{"d_model": 128, "n_head": 4, "norm": "layernorm", "norm_eps": 1e-06, "positions": "learned", "qk_norm": false, "init": "normal", "init_std_qkv": 0.0167, "init_std_down": 0.0, "optimizer": "muon_variant", "lr": 0.00881, "schedule": "wsd", "final_lr_fraction": 0.05, "doc_mask": false, "train_tokens": 107900000}
Each number is 200 + 20 x the weight over its row's rms, rounded and kept within 0 to 999. Layers, rows and columns count from 0. The size before them is the row's rms in percent of the matrix's.

# layer 7 MLP up, 512x128, rms 0.34, rows 109-163, columns 0-127
102,198,184,187,188,203,162,200,189,190,202,200,190,200,207,218,189,184,196,154,246,170,206,209,191,210,202,186,183,166,220,213,209,205,196,183,173,208,224,184,238,182,192,193,197,205,207,194,182,226,242,199,212,199,196,183,182,249,195,225,180,209,228,250,204,213,212,193,190,201,231,221,196,182,176,184,202,179,238,158,205,203,229,188,193,241,204,173,190,207,211,189,193,217,196,214,216,177,188,198,237,209,242,226,189,191,218,180,236,189,204,180,215,171,184,155,190,186,190,181,175,210,190,208,192,195,217,232,234
093,161,163,179,246,216,203,181,167,163,174,217,178,228,242,203,170,225,194,201,207,179,206,210,205,203,197,178,168,192,192,245,185,180,219,200,213,212,194,210,210,183,161,169,215,167,194,205,183,208,181,193,224,188,211,167,216,209,194,166,218,218,197,206,186,174,186,221,195,221,200,202,224,217,224,218,206,206,198,189,185,187,228,222,230,190,158,219,216,207,176,213,175,193,199,218,182,197,180,213,218,171,213,225,220,202,187,172,196,178,198,184,216,204,160,186,208,222,197,218,245,199,202,190,172,186,185,195,183
094,191,198,193,173,244,180,204,180,208,199,210,205,157,214,201,247,224,213,192,187,176,168,181,220,223,204,178,200,173,223,218,227,179,181,227,196,186,161,207,198,224,205,209,193,189,176,170,194,196,169,169,193,210,217,200,206,172,231,213,181,191,220,218,170,180,213,211,205,228,195,197,192,170,208,187,214,192,188,220,198,193,189,211,194,180,184,157,198,193,188,221,198,210,221,159,216,215,194,194,213,189,213,274,200,186,208,188,195,203,224,183,213,223,199,184,198,235,222,223,198,246,218,217,187,192,214,231,183
099,191,187,191,184,180,185,212,208,198,153,187,180,187,184,221,176,191,228,237,220,188,192,179,205,224,191,188,215,200,189,224,177,222,196,185,213,193,198,210,169,186,204,222,204,211,214,216,210,180,177,223,192,196,209,188,176,207,223,220,176,191,184,201,201,205,184,187,184,207,185,249,175,217,185,149,217,167,216,185,211,204,204,216,175,258,197,220,150,194,226,204,212,190,187,183,214,241,188,213,178,190,179,225,218,203,193,219,188,174,162,226,220,241,207,217,251,214,205,191,190,191,208,212,217,206,217,207,173
094,225,216,175,196,205,187,219,199,210,210,232,199,209,233,168,182,168,222,209,196,182,187,184,214,200,205,181,208,232,194,176,211,190,172,206,178,190,202,204,215,190,207,197,173,190,216,191,211,223,193,178,218,204,200,158,184,220,200,194,177,208,218,179,223,230,210,220,215,252,173,221,189,227,196,181,209,194,207,210,198,201,188,200,215,203,157,205,173,211,169,185,224,187,222,180,223,180,151,218,195,189,218,189,229,184,188,210,185,224,231,203,199,211,239,167,185,216,196,247,177,182,147,199,196,171,183,172,180
099,235,228,177,187,191,212,226,219,196,221,228,230,222,197,217,223,163,154,168,218,200,193,214,172,206,184,212,210,212,199,214,196,219,194,180,169,210,201,221,209,192,195,237,165,190,183,175,193,209,175,204,189,228,204,190,213,218,188,216,196,208,220,202,169,212,206,184,192,196,208,198,145,198,238,193,168,139,188,205,186,204,203,237,191,209,194,189,178,175,235,173,211,198,216,205,205,239,158,232,162,178,209,216,183,185,200,205,186,203,208,196,205,211,182,188,172,178,202,187,221,205,179,217,200,191,223,207,185
104,183,201,214,185,178,190,211,196,185,189,180,221,208,174,196,187,190,204,211,238,166,211,217,199,218,219,182,195,196,188,241,191,181,220,213,214,199,191,183,196,178,200,235,236,193,198,191,209,194,205,212,188,232,190,172,199,178,168,203,188,195,208,195,193,214,196,188,225,202,193,177,216,168,198,206,186,203,190,202,194,198,214,188,191,257,181,212,212,161,209,258,231,201,222,187,215,198,178,164,182,169,207,214,158,143,220,166,235,210,203,211,210,224,205,213,173,192,211,206,155,169,232,204,218,192,189,222,201
106,225,169,199,187,223,205,194,199,200,238,171,198,215,218,210,222,220,233,172,214,160,209,221,178,163,195,200,207,226,194,195,217,206,196,186,221,242,206,227,197,221,221,172,196,182,218,205,207,177,171,191,194,211,183,167,244,204,197,213,189,174,191,216,251,200,189,185,181,197,174,229,193,166,209,202,211,183,189,156,211,162,226,171,231,211,181,245,217,212,187,203,224,200,167,182,196,153,211,197,200,188,205,193,180,218,192,201,198,199,207,200,158,178,191,225,203,182,212,197,196,213,192,188,203,200,223,226,201
109,233,185,182,197,223,204,195,170,186,233,209,180,179,186,211,199,196,196,208,211,206,226,205,210,185,227,224,201,183,201,190,217,214,170,188,202,172,189,199,162,186,198,204,177,210,209,178,208,214,194,171,248,181,201,220,178,188,183,192,197,235,235,177,198,194,172,187,169,205,211,195,171,202,251,190,204,211,179,190,256,192,197,230,192,209,186,198,215,185,141,186,201,241,192,198,191,212,217,216,196,185,185,218,192,228,215,198,194,186,204,189,171,207,227,168,255,198,182,196,166,200,185,187,203,229,192,174,217
106,219,199,197,208,181,235,204,184,182,175,214,162,182,200,171,224,202,228,201,210,234,147,198,215,180,190,198,253,190,169,205,214,251,177,177,206,194,216,202,248,213,202,194,206,196,232,195,170,144,193,192,216,175,213,169,201,207,187,175,194,202,204,236,197,217,224,177,199,194,209,218,201,178,202,204,195,195,192,201,228,230,195,191,222,190,207,200,221,207,207,197,184,185,202,200,184,181,234,213,209,231,233,181,236,201,186,234,217,196,178,201,192,196,179,198,199,178,203,221,215,206,222,185,190,208,170,219,234
096,180,210,198,215,219,203,187,163,177,192,210,202,213,202,176,182,152,206,189,217,203,156,222,182,195,191,151,205,223,173,205,218,179,189,221,197,213,248,189,185,215,218,208,204,209,195,210,240,193,151,231,214,190,186,218,189,215,220,215,212,206,181,194,207,173,254,214,210,181,205,210,182,163,170,221,207,238,216,173,202,179,218,211,174,174,202,207,171,187,217,196,198,176,162,220,170,189,201,189,217,226,220,196,222,188,175,225,184,194,179,212,200,216,201,195,207,213,212,194,199,197,229,208,165,211,209,210,168
100,172,209,211,181,186,194,244,182,211,181,186,218,195,182,181,199,180,206,171,193,179,221,199,187,226,234,202,208,249,196,183,202,186,169,202,187,195,192,173,238,185,173,172,172,246,238,192,223,172,228,207,196,230,206,203,191,189,178,182,206,164,213,211,199,217,206,192,228,204,180,175,204,179,214,185,247,209,200,207,216,201,208,220,157,181,194,191,226,203,219,190,162,173,201,209,232,184,212,222,205,201,209,201,206,185,202,216,206,169,212,221,191,202,190,166,202,201,215,196,235,188,252,183,206,193,173,217,195
105,201,160,226,210,221,178,202,184,203,141,187,235,176,244,205,207,219,204,183,226,219,220,200,207,204,230,245,163,188,219,206,213,210,203,211,169,161,218,201,162,198,155,206,241,170,181,163,201,200,193,228,215,193,236,180,194,213,229,218,201,213,197,186,205,229,197,214,199,215,189,186,212,166,206,208,185,187,196,223,175,191,164,215,228,214,210,211,205,168,201,205,202,215,176,217,190,216,186,177,207,223,157,199,184,218,207,189,200,202,204,220,208,206,199,177,199,201,183,192,176,228,191,221,189,187,187,204,210
101,186,211,211,218,201,242,192,195,178,144,208,206,206,222,179,192,200,222,178,244,206,189,168,195,178,200,174,168,177,193,215,170,190,167,169,205,204,231,205,195,221,208,217,232,224,196,189,203,208,178,180,214,215,214,192,206,221,229,187,235,172,174,210,194,178,207,190,219,175,202,199,192,194,205,202,193,207,196,148,199,236,192,196,204,252,192,182,221,196,183,214,216,211,213,192,202,219,205,205,182,196,185,167,219,195,175,205,202,206,194,166,242,175,194,221,199,202,163,192,203,199,225,240,175,222,180,222,174
109,197,214,196,182,187,254,171,187,179,186,184,190,218,201,211,203,211,204,189,183,189,182,223,215,201,202,206,224,155,193,230,192,194,214,184,206,229,195,183,242,199,203,199,225,228,216,182,172,204,190,187,198,204,175,198,183,203,199,159,190,200,212,225,240,185,203,194,203,215,187,218,193,188,192,226,219,216,229,192,220,256,233,165,222,179,204,224,181,193,178,188,206,148,197,195,184,197,173,191,221,195,180,159,199,215,177,190,243,208,178,207,186,196,210,183,208,192,200,166,178,225,204,191,170,181,161,219,182
088,217,232,194,219,160,245,218,206,236,209,161,175,180,217,176,231,203,175,196,226,198,165,208,187,200,198,153,245,210,206,189,219,207,180,245,194,179,202,200,194,186,212,208,203,225,221,215,180,218,192,184,199,204,169,204,217,196,204,198,177,180,217,189,183,212,211,230,210,220,186,207,167,209,234,203,225,196,181,207,207,204,213,209,200,204,176,184,255,190,163,179,235,216,228,246,196,204,182,181,215,192,170,225,207,199,196,185,193,164,196,192,213,216,194,202,176,189,190,234,188,185,194,209,193,185,188,185,206
101,212,196,214,173,136,186,207,229,184,213,213,198,175,185,187,194,235,182,200,199,197,180,189,194,169,186,208,212,205,193,197,226,186,168,191,191,162,176,223,162,185,203,189,201,222,230,180,216,215,208,207,178,207,188,171,197,209,179,208,189,209,184,220,225,209,173,175,199,223,198,226,201,184,208,180,217,218,237,188,221,225,161,171,196,187,197,198,208,214,202,211,211,172,233,221,195,233,199,193,199,191,211,258,194,235,249,219,226,203,206,212,200,177,214,221,196,207,204,193,202,236,164,176,214,220,182,219,210
099,202,211,192,215,234,210,234,186,198,200,189,211,191,229,205,243,245,221,211,191,202,207,231,201,191,213,189,195,175,157,201,184,157,207,170,192,217,223,187,198,164,224,221,210,190,210,180,188,197,182,206,230,181,162,190,158,227,211,204,221,242,196,180,216,222,231,199,188,210,172,196,185,197,186,205,166,175,224,252,204,147,178,197,198,211,222,214,199,177,197,191,187,227,201,225,200,209,198,209,211,180,218,193,196,210,191,148,210,200,206,178,199,167,224,195,173,216,204,199,193,208,190,203,215,212,180,190,202
100,205,161,215,213,250,186,209,200,186,193,190,214,190,191,209,223,226,199,198,221,188,202,199,192,179,217,203,218,209,173,188,214,208,214,226,192,166,193,185,200,201,177,185,164,202,242,210,203,192,228,206,194,204,213,193,187,195,196,187,183,186,200,178,208,209,167,211,187,183,208,164,224,184,167,227,157,231,186,193,215,185,189,197,178,172,176,162,231,202,186,186,165,216,193,165,178,191,200,214,193,153,193,232,223,219,258,199,202,238,191,218,198,197,217,168,163,202,198,191,214,232,196,222,217,212,216,186,212
107,211,213,225,208,196,203,209,221,153,201,198,213,208,183,253,174,216,236,214,199,232,195,211,195,206,204,207,226,196,182,195,226,185,206,178,193,147,206,174,241,171,194,188,209,218,189,223,179,203,217,176,209,239,187,205,191,200,190,184,188,218,220,194,191,202,161,188,189,186,205,195,203,205,158,241,179,193,203,225,182,195,187,179,193,222,174,231,171,200,212,178,204,186,212,178,186,188,208,189,211,182,171,186,187,199,187,204,186,190,210,220,192,165,187,170,189,227,241,219,215,178,192,179,223,236,179,197,245
101,194,246,206,161,219,229,217,201,206,229,180,196,201,202,228,178,200,196,199,174,223,187,187,217,175,181,219,201,210,189,189,199,156,229,202,192,206,234,169,198,188,207,192,204,192,214,181,196,189,238,207,227,195,187,178,220,199,207,175,222,189,212,198,189,233,196,175,231,188,198,189,195,169,201,163,203,166,182,205,213,184,214,219,228,213,182,213,232,213,204,192,169,190,235,188,181,197,204,211,218,185,240,148,206,223,232,181,205,199,210,186,224,226,201,149,232,200,172,178,172,194,214,210,187,193,200,171,188
097,185,211,201,179,233,243,216,180,171,222,211,175,183,160,184,195,189,218,183,226,174,206,212,221,201,223,172,216,239,187,201,211,217,198,191,205,176,231,211,220,175,193,200,197,223,200,188,209,212,157,184,189,195,213,165,222,203,182,189,202,166,192,211,221,231,221,207,185,203,171,182,177,188,199,189,176,177,226,202,201,182,206,186,190,198,205,186,221,218,237,204,186,248,180,225,198,171,228,203,212,187,229,175,229,187,181,190,225,261,182,194,210,220,214,182,217,188,179,196,224,205,220,218,213,181,207,176,210
092,195,158,190,212,198,186,203,189,190,207,217,191,209,191,169,164,178,251,198,207,211,217,233,211,207,192,184,202,188,179,150,186,184,217,209,167,205,216,181,161,191,214,237,202,205,189,206,180,174,198,203,183,175,196,191,216,171,150,170,220,199,192,224,213,221,180,250,193,209,205,206,182,194,171,205,180,239,205,185,213,231,202,179,202,201,194,237,170,236,232,196,200,172,196,198,222,188,199,207,207,184,173,224,211,215,176,206,223,194,226,237,221,201,213,191,208,240,213,202,185,207,202,191,216,215,192,200,224
091,171,178,177,185,225,190,224,231,223,208,203,207,220,220,232,156,220,217,168,184,179,230,206,159,191,197,208,207,192,194,178,200,211,186,202,209,187,186,240,198,234,200,228,189,207,179,181,244,149,195,195,207,220,154,167,218,167,194,174,193,206,199,189,183,188,179,206,203,226,193,181,217,160,210,218,198,214,173,232,232,221,218,173,183,174,227,172,209,213,196,214,212,179,189,168,203,204,175,217,188,199,209,177,212,194,211,168,188,206,216,203,214,220,192,185,214,206,207,220,209,192,211,186,192,212,188,218,166
096,219,179,214,185,213,228,227,189,217,193,216,189,219,201,197,239,204,218,209,206,216,217,154,157,195,236,190,186,195,189,202,193,219,154,190,191,221,167,229,216,189,192,199,189,171,207,235,202,245,167,227,240,231,183,200,176,176,190,179,221,218,169,219,228,188,178,189,192,161,193,181,237,194,217,231,193,209,170,220,191,213,193,212,195,212,194,217,203,176,195,181,193,248,193,192,192,212,203,182,179,215,168,211,209,227,227,164,209,202,205,213,213,214,203,218,181,195,190,195,196,200,200,214,219,216,171,213,208
090,234,233,181,194,175,234,174,197,211,263,189,223,189,188,179,215,188,194,194,216,211,182,234,182,225,194,180,177,180,155,228,194,203,199,182,197,205,232,211,208,209,233,198,200,188,191,206,216,220,186,206,188,163,174,255,191,219,193,219,192,223,196,212,193,201,223,180,216,200,189,217,218,214,192,196,214,171,185,208,201,201,180,219,203,214,183,194,193,205,193,212,214,197,155,214,196,198,235,237,177,177,172,225,207,204,177,171,204,206,165,209,216,194,198,196,185,227,217,244,181,185,176,188,209,215,235,228,201
097,230,204,188,200,217,223,184,191,220,233,197,186,225,183,160,165,210,240,225,219,203,194,189,183,241,181,197,195,203,181,164,200,223,188,202,200,205,211,183,190,214,163,188,210,251,165,197,203,199,180,167,219,189,205,196,202,169,179,175,199,219,207,197,211,185,186,210,197,245,194,192,232,167,203,197,167,213,215,230,195,232,229,167,177,201,197,178,178,206,178,219,225,232,193,216,201,181,162,206,199,205,211,236,213,181,224,219,213,168,182,181,193,222,201,173,187,205,201,182,208,194,221,235,191,195,208,215,192
102,234,212,235,182,207,180,210,216,185,192,214,186,182,175,215,200,202,193,195,202,216,183,218,173,173,211,133,229,227,194,192,223,186,182,208,209,209,217,159,242,161,220,223,194,209,242,234,218,199,191,199,241,186,194,235,208,210,192,210,177,189,212,172,169,174,177,197,219,182,198,186,184,151,210,178,188,208,200,184,200,204,195,211,195,190,181,165,211,192,179,200,222,180,227,195,207,234,204,187,209,206,208,194,189,226,183,215,197,207,226,161,194,194,221,228,214,206,225,187,184,214,198,226,184,214,219,228,207
104,192,199,165,191,176,247,200,186,187,221,208,211,195,175,216,236,193,197,205,182,204,198,205,183,216,200,199,179,206,218,185,206,207,225,217,179,245,213,233,214,168,211,227,178,178,219,182,231,224,170,205,217,181,161,190,229,174,167,209,229,199,203,205,210,223,184,184,190,172,226,236,167,205,224,186,164,210,198,202,189,225,202,200,175,218,198,219,201,195,214,192,232,192,185,205,217,221,192,189,221,175,228,173,181,173,180,214,228,181,188,184,194,205,217,183,228,182,209,229,203,179,164,222,198,211,155,189,216
104,200,189,186,238,205,205,185,185,166,240,182,189,168,221,183,218,208,196,190,199,171,187,197,197,207,208,198,245,182,217,154,182,220,179,173,181,221,204,237,215,205,197,208,192,199,229,197,183,203,223,189,216,236,213,218,172,206,219,219,181,217,238,227,192,179,213,174,201,178,192,203,210,181,208,185,202,211,191,220,212,200,177,192,210,250,176,186,198,212,195,195,210,178,202,225,159,230,221,182,196,209,224,218,169,239,207,180,206,217,180,167,228,210,205,176,184,171,181,212,220,201,219,227,197,171,206,232,228
096,191,204,186,187,183,234,217,233,205,216,195,202,171,192,202,201,185,196,171,219,221,211,194,191,181,219,175,176,206,179,212,159,197,209,192,215,214,223,223,205,173,200,205,234,198,177,197,213,224,193,190,216,169,211,192,224,170,233,238,241,185,184,204,159,198,198,200,232,195,198,213,205,190,177,193,236,225,172,211,193,216,184,185,220,200,220,170,155,229,210,188,156,228,182,211,216,172,192,212,171,184,220,191,216,252,195,213,187,172,198,196,208,211,198,194,180,201,228,186,200,222,231,220,198,210,216,193,242
102,205,182,213,204,195,239,180,189,178,203,191,177,227,200,212,179,210,207,158,185,185,217,201,220,219,227,167,208,226,211,209,190,216,220,190,161,173,206,185,224,181,194,183,199,191,185,186,196,222,190,230,228,213,230,190,205,202,196,210,234,202,199,212,191,199,226,218,169,211,224,182,155,216,181,208,226,182,206,226,194,227,194,197,186,190,200,220,187,179,219,183,209,198,220,185,171,159,176,219,187,171,182,203,240,207,183,185,235,203,243,218,195,186,193,208,138,196,168,220,183,217,211,192,194,156,198,211,214
105,193,179,167,174,176,198,196,223,193,199,211,206,201,182,206,215,219,178,184,221,194,174,226,202,236,204,190,206,213,191,245,155,213,209,189,195,183,204,227,195,234,181,253,168,215,187,183,201,193,173,195,195,196,221,180,190,182,211,208,207,238,183,200,174,161,197,210,195,221,202,265,191,193,219,172,182,185,207,227,209,215,222,201,175,195,208,224,191,194,201,200,214,242,200,183,171,200,192,215,179,169,217,196,196,194,218,200,165,218,188,190,210,209,232,234,183,197,209,169,164,197,192,192,195,167,180,180,224
102,193,183,169,192,223,192,182,199,191,168,191,218,223,180,174,202,242,223,174,193,189,212,210,184,191,229,165,214,188,195,188,183,243,211,222,186,211,202,190,169,201,167,198,189,217,202,189,210,215,186,200,202,173,203,207,215,216,171,217,203,189,205,214,233,206,196,196,223,224,214,179,179,171,205,220,144,170,177,180,208,203,187,167,214,218,222,172,197,175,194,188,178,234,187,178,240,216,159,187,212,185,190,205,231,220,207,193,192,164,172,176,203,223,186,200,212,209,212,215,182,229,191,204,220,191,251,192,224
099,176,177,168,210,188,172,213,232,184,217,250,210,199,227,203,183,188,226,173,228,176,217,189,163,193,178,239,195,176,202,182,219,204,186,196,192,197,212,173,161,171,215,227,210,208,164,217,215,196,168,205,219,228,205,190,209,199,197,227,203,234,205,186,198,187,166,206,196,208,222,195,188,166,169,185,191,222,205,207,184,204,239,179,200,194,191,202,208,194,222,214,207,178,186,206,203,188,190,206,231,216,208,176,211,232,212,175,205,184,188,213,168,189,212,173,150,229,232,213,223,229,228,223,193,204,191,178,191
101,186,213,234,197,196,205,219,192,207,195,184,185,172,203,172,209,190,190,197,213,183,203,198,178,167,225,210,203,181,176,246,228,167,203,218,181,203,186,210,180,186,190,221,152,245,167,215,190,195,211,163,188,227,218,218,196,221,204,185,162,202,192,183,156,178,199,188,206,185,185,196,224,203,216,234,220,199,169,198,218,233,171,224,211,201,186,175,171,199,204,231,167,212,212,193,187,232,205,203,193,189,183,213,175,192,213,200,211,224,188,192,189,202,189,187,216,196,220,251,221,203,230,182,181,231,219,236,208
099,185,192,172,192,172,156,198,218,187,203,203,230,234,201,221,200,192,202,248,204,237,209,221,227,209,218,198,208,233,186,213,222,197,187,190,178,220,212,161,168,182,206,226,189,189,179,234,205,172,242,182,200,207,202,197,207,186,164,182,171,206,182,179,198,203,218,201,182,233,253,188,179,211,209,207,166,186,190,232,164,204,209,198,202,179,192,201,165,179,197,203,205,189,223,188,163,189,204,192,187,212,203,222,205,216,165,187,185,191,195,192,202,202,174,168,205,170,180,183,213,210,213,218,207,252,199,186,199
093,207,240,190,207,218,161,166,204,164,144,223,197,217,206,222,190,188,185,179,179,237,197,203,233,172,182,222,218,228,209,177,226,227,221,190,193,209,199,194,200,165,190,216,230,207,172,172,207,184,193,205,194,185,220,220,218,222,195,172,232,222,248,184,192,203,165,186,246,216,203,197,185,193,199,196,221,151,193,191,200,180,200,197,208,198,181,186,171,190,215,198,204,208,184,204,196,210,183,198,201,187,215,206,196,223,231,180,202,218,197,217,193,180,219,197,200,190,244,165,227,202,197,186,197,162,198,207,226
111,233,198,200,190,194,200,202,179,213,213,174,226,198,197,231,223,189,206,188,222,177,181,195,196,202,195,218,187,210,208,243,203,238,193,179,195,197,201,193,171,203,215,215,217,207,224,190,205,205,185,205,194,242,232,178,232,226,177,220,211,196,169,258,221,193,208,227,186,210,193,198,203,158,189,180,181,211,169,184,210,209,175,178,181,202,215,185,183,178,212,205,161,220,232,161,211,163,190,224,199,203,189,166,192,180,199,162,225,187,200,200,200,209,272,193,173,180,210,171,201,209,206,187,193,200,202,202,189
092,167,146,230,190,220,190,237,226,197,201,234,202,176,185,208,216,176,214,197,179,185,199,214,201,234,169,182,200,219,191,194,183,187,200,211,209,171,207,226,212,236,194,232,184,193,206,172,192,237,213,195,177,191,224,182,181,199,173,225,212,185,189,200,249,206,217,198,190,206,176,207,201,203,167,215,184,185,191,155,249,222,234,187,215,179,171,163,204,191,224,197,197,201,222,219,179,222,177,182,190,211,205,198,181,182,206,203,217,207,212,193,236,200,183,180,219,187,207,228,192,194,196,229,163,222,209,190,199
098,171,179,142,205,230,216,194,192,172,181,206,182,180,206,145,213,173,202,174,192,211,203,179,183,176,214,204,226,201,193,204,211,203,213,227,198,212,210,177,186,219,224,233,225,204,183,196,192,182,191,209,189,223,218,200,206,208,195,218,199,224,175,238,225,207,202,178,220,216,182,188,201,165,214,203,201,158,175,178,215,225,187,221,213,207,191,242,204,193,196,227,209,209,194,238,210,199,219,176,224,198,188,220,216,240,193,168,218,206,208,199,188,208,227,201,181,173,239,148,175,191,227,199,181,196,184,181,209
091,188,164,176,178,172,178,195,190,205,202,204,211,222,176,215,189,190,224,224,220,206,191,233,221,222,207,212,209,210,184,224,206,205,184,203,174,195,169,166,209,237,189,191,204,196,244,182,216,174,183,201,188,203,197,208,226,171,212,184,186,237,214,238,194,179,193,193,218,239,217,180,194,234,190,194,179,192,174,217,182,175,182,190,181,189,208,199,159,194,155,179,189,182,218,194,188,208,198,219,246,197,226,198,226,192,175,210,188,173,231,202,181,224,196,237,197,214,214,198,187,218,160,199,231,217,226,183,179
138,184,220,177,236,197,214,212,196,171,216,175,224,250,172,218,206,200,199,162,209,195,173,192,208,211,201,235,187,196,175,205,172,227,191,185,190,205,236,209,185,195,187,196,202,225,202,218,182,159,193,208,219,167,228,171,226,210,211,172,189,210,220,224,193,201,199,199,209,198,179,183,162,173,203,199,218,223,159,180,183,218,177,218,159,192,194,186,197,168,175,194,198,182,180,189,191,209,158,165,191,172,206,216,202,221,225,234,207,174,196,158,184,209,166,180,215,201,216,187,191,218,181,203,194,202,197,213,177
096,215,176,205,205,211,196,196,195,193,177,240,211,199,197,225,209,196,198,209,160,226,212,187,196,220,224,188,198,231,171,189,190,206,168,190,214,219,184,173,187,175,240,201,237,182,199,192,209,205,172,201,207,203,197,195,212,207,151,195,180,232,211,183,211,190,187,229,199,171,176,220,176,195,248,226,198,209,196,225,208,227,204,194,211,171,181,214,226,192,236,213,190,186,204,211,242,217,199,210,198,175,199,209,218,207,213,153,234,214,190,161,226,197,216,172,167,203,201,192,221,152,219,189,166,208,227,210,190
093,194,198,212,183,200,216,165,213,205,190,204,158,210,140,209,209,191,212,180,213,183,197,178,205,216,185,141,186,228,176,175,202,215,176,191,216,191,219,213,238,195,219,170,176,191,187,184,186,189,238,196,207,184,187,203,198,163,194,220,172,221,241,205,197,193,178,201,197,197,212,211,208,174,184,218,250,176,191,206,209,245,156,210,186,197,216,199,193,225,209,199,209,204,239,209,203,189,176,172,179,184,213,193,180,219,231,165,206,202,176,196,217,203,211,214,203,214,209,195,191,231,195,209,212,236,201,183,171
102,213,195,219,210,217,252,210,185,196,164,183,185,204,223,144,190,220,246,184,228,200,231,203,194,201,190,222,207,192,180,202,222,210,201,215,197,218,200,179,210,200,164,214,198,212,192,201,222,187,200,184,210,218,189,219,238,204,205,187,170,190,195,197,204,191,213,201,192,217,200,178,188,212,189,194,241,189,190,184,211,202,216,234,198,225,203,179,198,200,168,201,176,197,151,214,215,207,178,207,219,226,225,195,164,179,200,220,158,187,216,198,182,188,183,174,175,220,134,188,211,195,226,210,226,205,188,222,161
106,227,223,214,213,203,164,221,213,194,189,188,220,215,205,206,148,184,216,190,219,207,236,180,204,179,211,198,216,177,209,206,193,230,210,171,189,211,218,208,197,192,204,190,143,199,212,199,207,185,192,228,210,208,192,229,197,218,193,204,211,175,220,198,209,200,219,195,168,180,159,198,176,207,162,255,169,212,181,206,210,220,195,195,191,235,195,184,170,215,241,217,207,206,192,226,184,208,192,224,206,171,181,218,208,203,197,219,174,223,214,190,183,210,184,214,191,177,202,170,210,206,183,221,161,155,190,180,246
102,160,243,164,207,230,200,193,198,208,200,210,195,221,190,178,222,183,228,197,196,222,168,228,172,223,217,198,233,190,197,196,230,213,193,212,206,201,212,196,195,177,181,197,185,185,191,191,198,182,207,213,203,228,167,183,227,170,242,219,202,188,202,214,212,175,198,194,224,180,212,171,174,170,188,213,221,204,187,193,240,231,170,248,231,210,206,208,202,181,202,212,199,156,225,194,210,205,235,187,176,194,167,207,233,193,186,186,211,204,173,229,209,225,215,215,203,201,197,173,179,183,203,205,185,217,203,152,181
129,218,203,146,242,207,190,210,179,182,204,188,253,241,198,218,216,212,225,179,195,201,177,204,188,188,238,240,185,197,190,198,163,193,182,166,171,171,181,234,212,183,202,176,186,201,181,204,216,211,206,174,213,168,203,214,200,169,220,195,205,196,189,194,187,199,151,186,182,205,163,199,185,199,212,206,223,237,177,181,195,216,182,209,195,207,203,180,196,182,195,177,210,212,212,200,197,221,207,205,177,174,185,183,220,218,200,235,205,197,175,180,224,225,181,237,150,203,209,187,192,204,223,195,192,213,181,202,177
096,222,186,190,207,223,220,184,223,202,185,208,182,193,229,219,219,202,200,189,201,175,149,221,173,224,189,209,176,175,201,194,224,177,186,197,174,206,179,225,208,216,204,196,220,217,232,193,211,198,217,191,179,183,201,167,203,244,218,193,172,164,204,195,188,208,227,164,203,211,208,191,218,210,213,183,201,247,224,179,197,191,180,178,225,209,190,189,230,202,169,191,197,220,206,198,184,142,222,225,229,203,204,195,249,180,193,210,178,196,235,212,218,213,170,230,211,170,209,183,217,196,195,183,210,171,166,213,210
095,215,188,168,217,222,249,188,193,201,215,205,186,215,200,210,208,232,208,178,216,180,192,192,197,216,207,164,236,221,224,194,192,210,193,163,207,206,200,179,173,219,201,218,188,207,280,213,205,243,195,161,187,189,206,186,183,183,184,209,169,180,215,171,203,195,214,227,220,182,190,187,197,202,197,201,224,216,147,178,230,213,231,190,186,170,177,199,161,188,188,227,200,235,178,200,212,199,185,190,180,212,195,179,215,188,216,173,203,194,184,232,225,190,183,189,205,234,185,185,196,209,189,201,215,193,189,216,205
099,205,152,216,180,216,197,176,208,211,168,184,200,202,183,223,214,188,216,161,166,191,195,181,222,210,187,203,211,177,187,238,172,192,203,180,196,221,183,229,219,207,193,237,213,204,226,236,179,214,194,182,182,197,189,174,208,180,159,157,190,200,194,190,192,171,198,161,208,213,196,221,209,202,272,218,235,206,205,192,206,183,219,204,188,191,195,214,163,187,215,187,206,187,191,197,210,200,207,195,194,172,178,199,192,228,223,206,221,178,208,225,190,228,186,221,198,171,213,208,212,241,206,185,216,206,156,214,205
110,192,200,202,215,183,196,238,208,175,208,213,220,172,223,202,206,222,191,194,192,194,222,197,189,183,188,209,180,205,214,190,179,218,210,182,205,207,230,198,208,198,210,172,220,203,201,214,202,185,221,185,179,230,211,187,225,188,211,197,185,203,194,200,224,199,188,232,183,208,220,213,201,188,182,219,221,180,185,234,220,213,170,202,198,173,213,229,155,183,211,187,210,193,210,184,191,152,208,158,210,204,224,217,210,221,200,214,170,214,217,262,135,192,180,241,210,194,215,177,196,183,171,178,188,141,185,202,217
094,203,207,190,178,189,167,201,202,241,153,236,224,199,223,185,217,217,200,169,189,202,206,193,190,198,225,219,175,211,195,204,223,153,197,185,213,164,212,179,198,191,177,209,218,207,210,193,173,187,177,210,195,168,187,204,224,188,209,175,177,200,184,182,197,246,188,188,223,218,224,178,186,169,194,222,199,211,227,224,191,200,206,239,215,186,197,181,170,187,218,194,210,176,217,206,205,219,210,212,217,219,217,203,217,217,193,218,219,179,200,183,198,231,203,171,149,248,218,178,212,199,202,209,183,230,222,196,153
098,194,210,191,184,204,187,215,210,186,194,245,226,200,192,239,215,222,240,205,209,227,192,186,222,198,229,210,212,231,214,196,211,182,171,202,200,211,194,148,218,219,176,173,208,196,211,205,213,187,195,225,185,158,237,204,171,203,140,178,220,197,211,200,211,195,177,204,198,211,236,188,193,237,188,219,182,221,187,221,206,172,200,222,165,208,197,202,185,202,202,232,195,156,206,183,195,190,210,194,182,177,202,175,186,243,233,210,184,221,217,194,219,196,188,197,223,180,152,207,221,210,196,176,184,208,189,205,218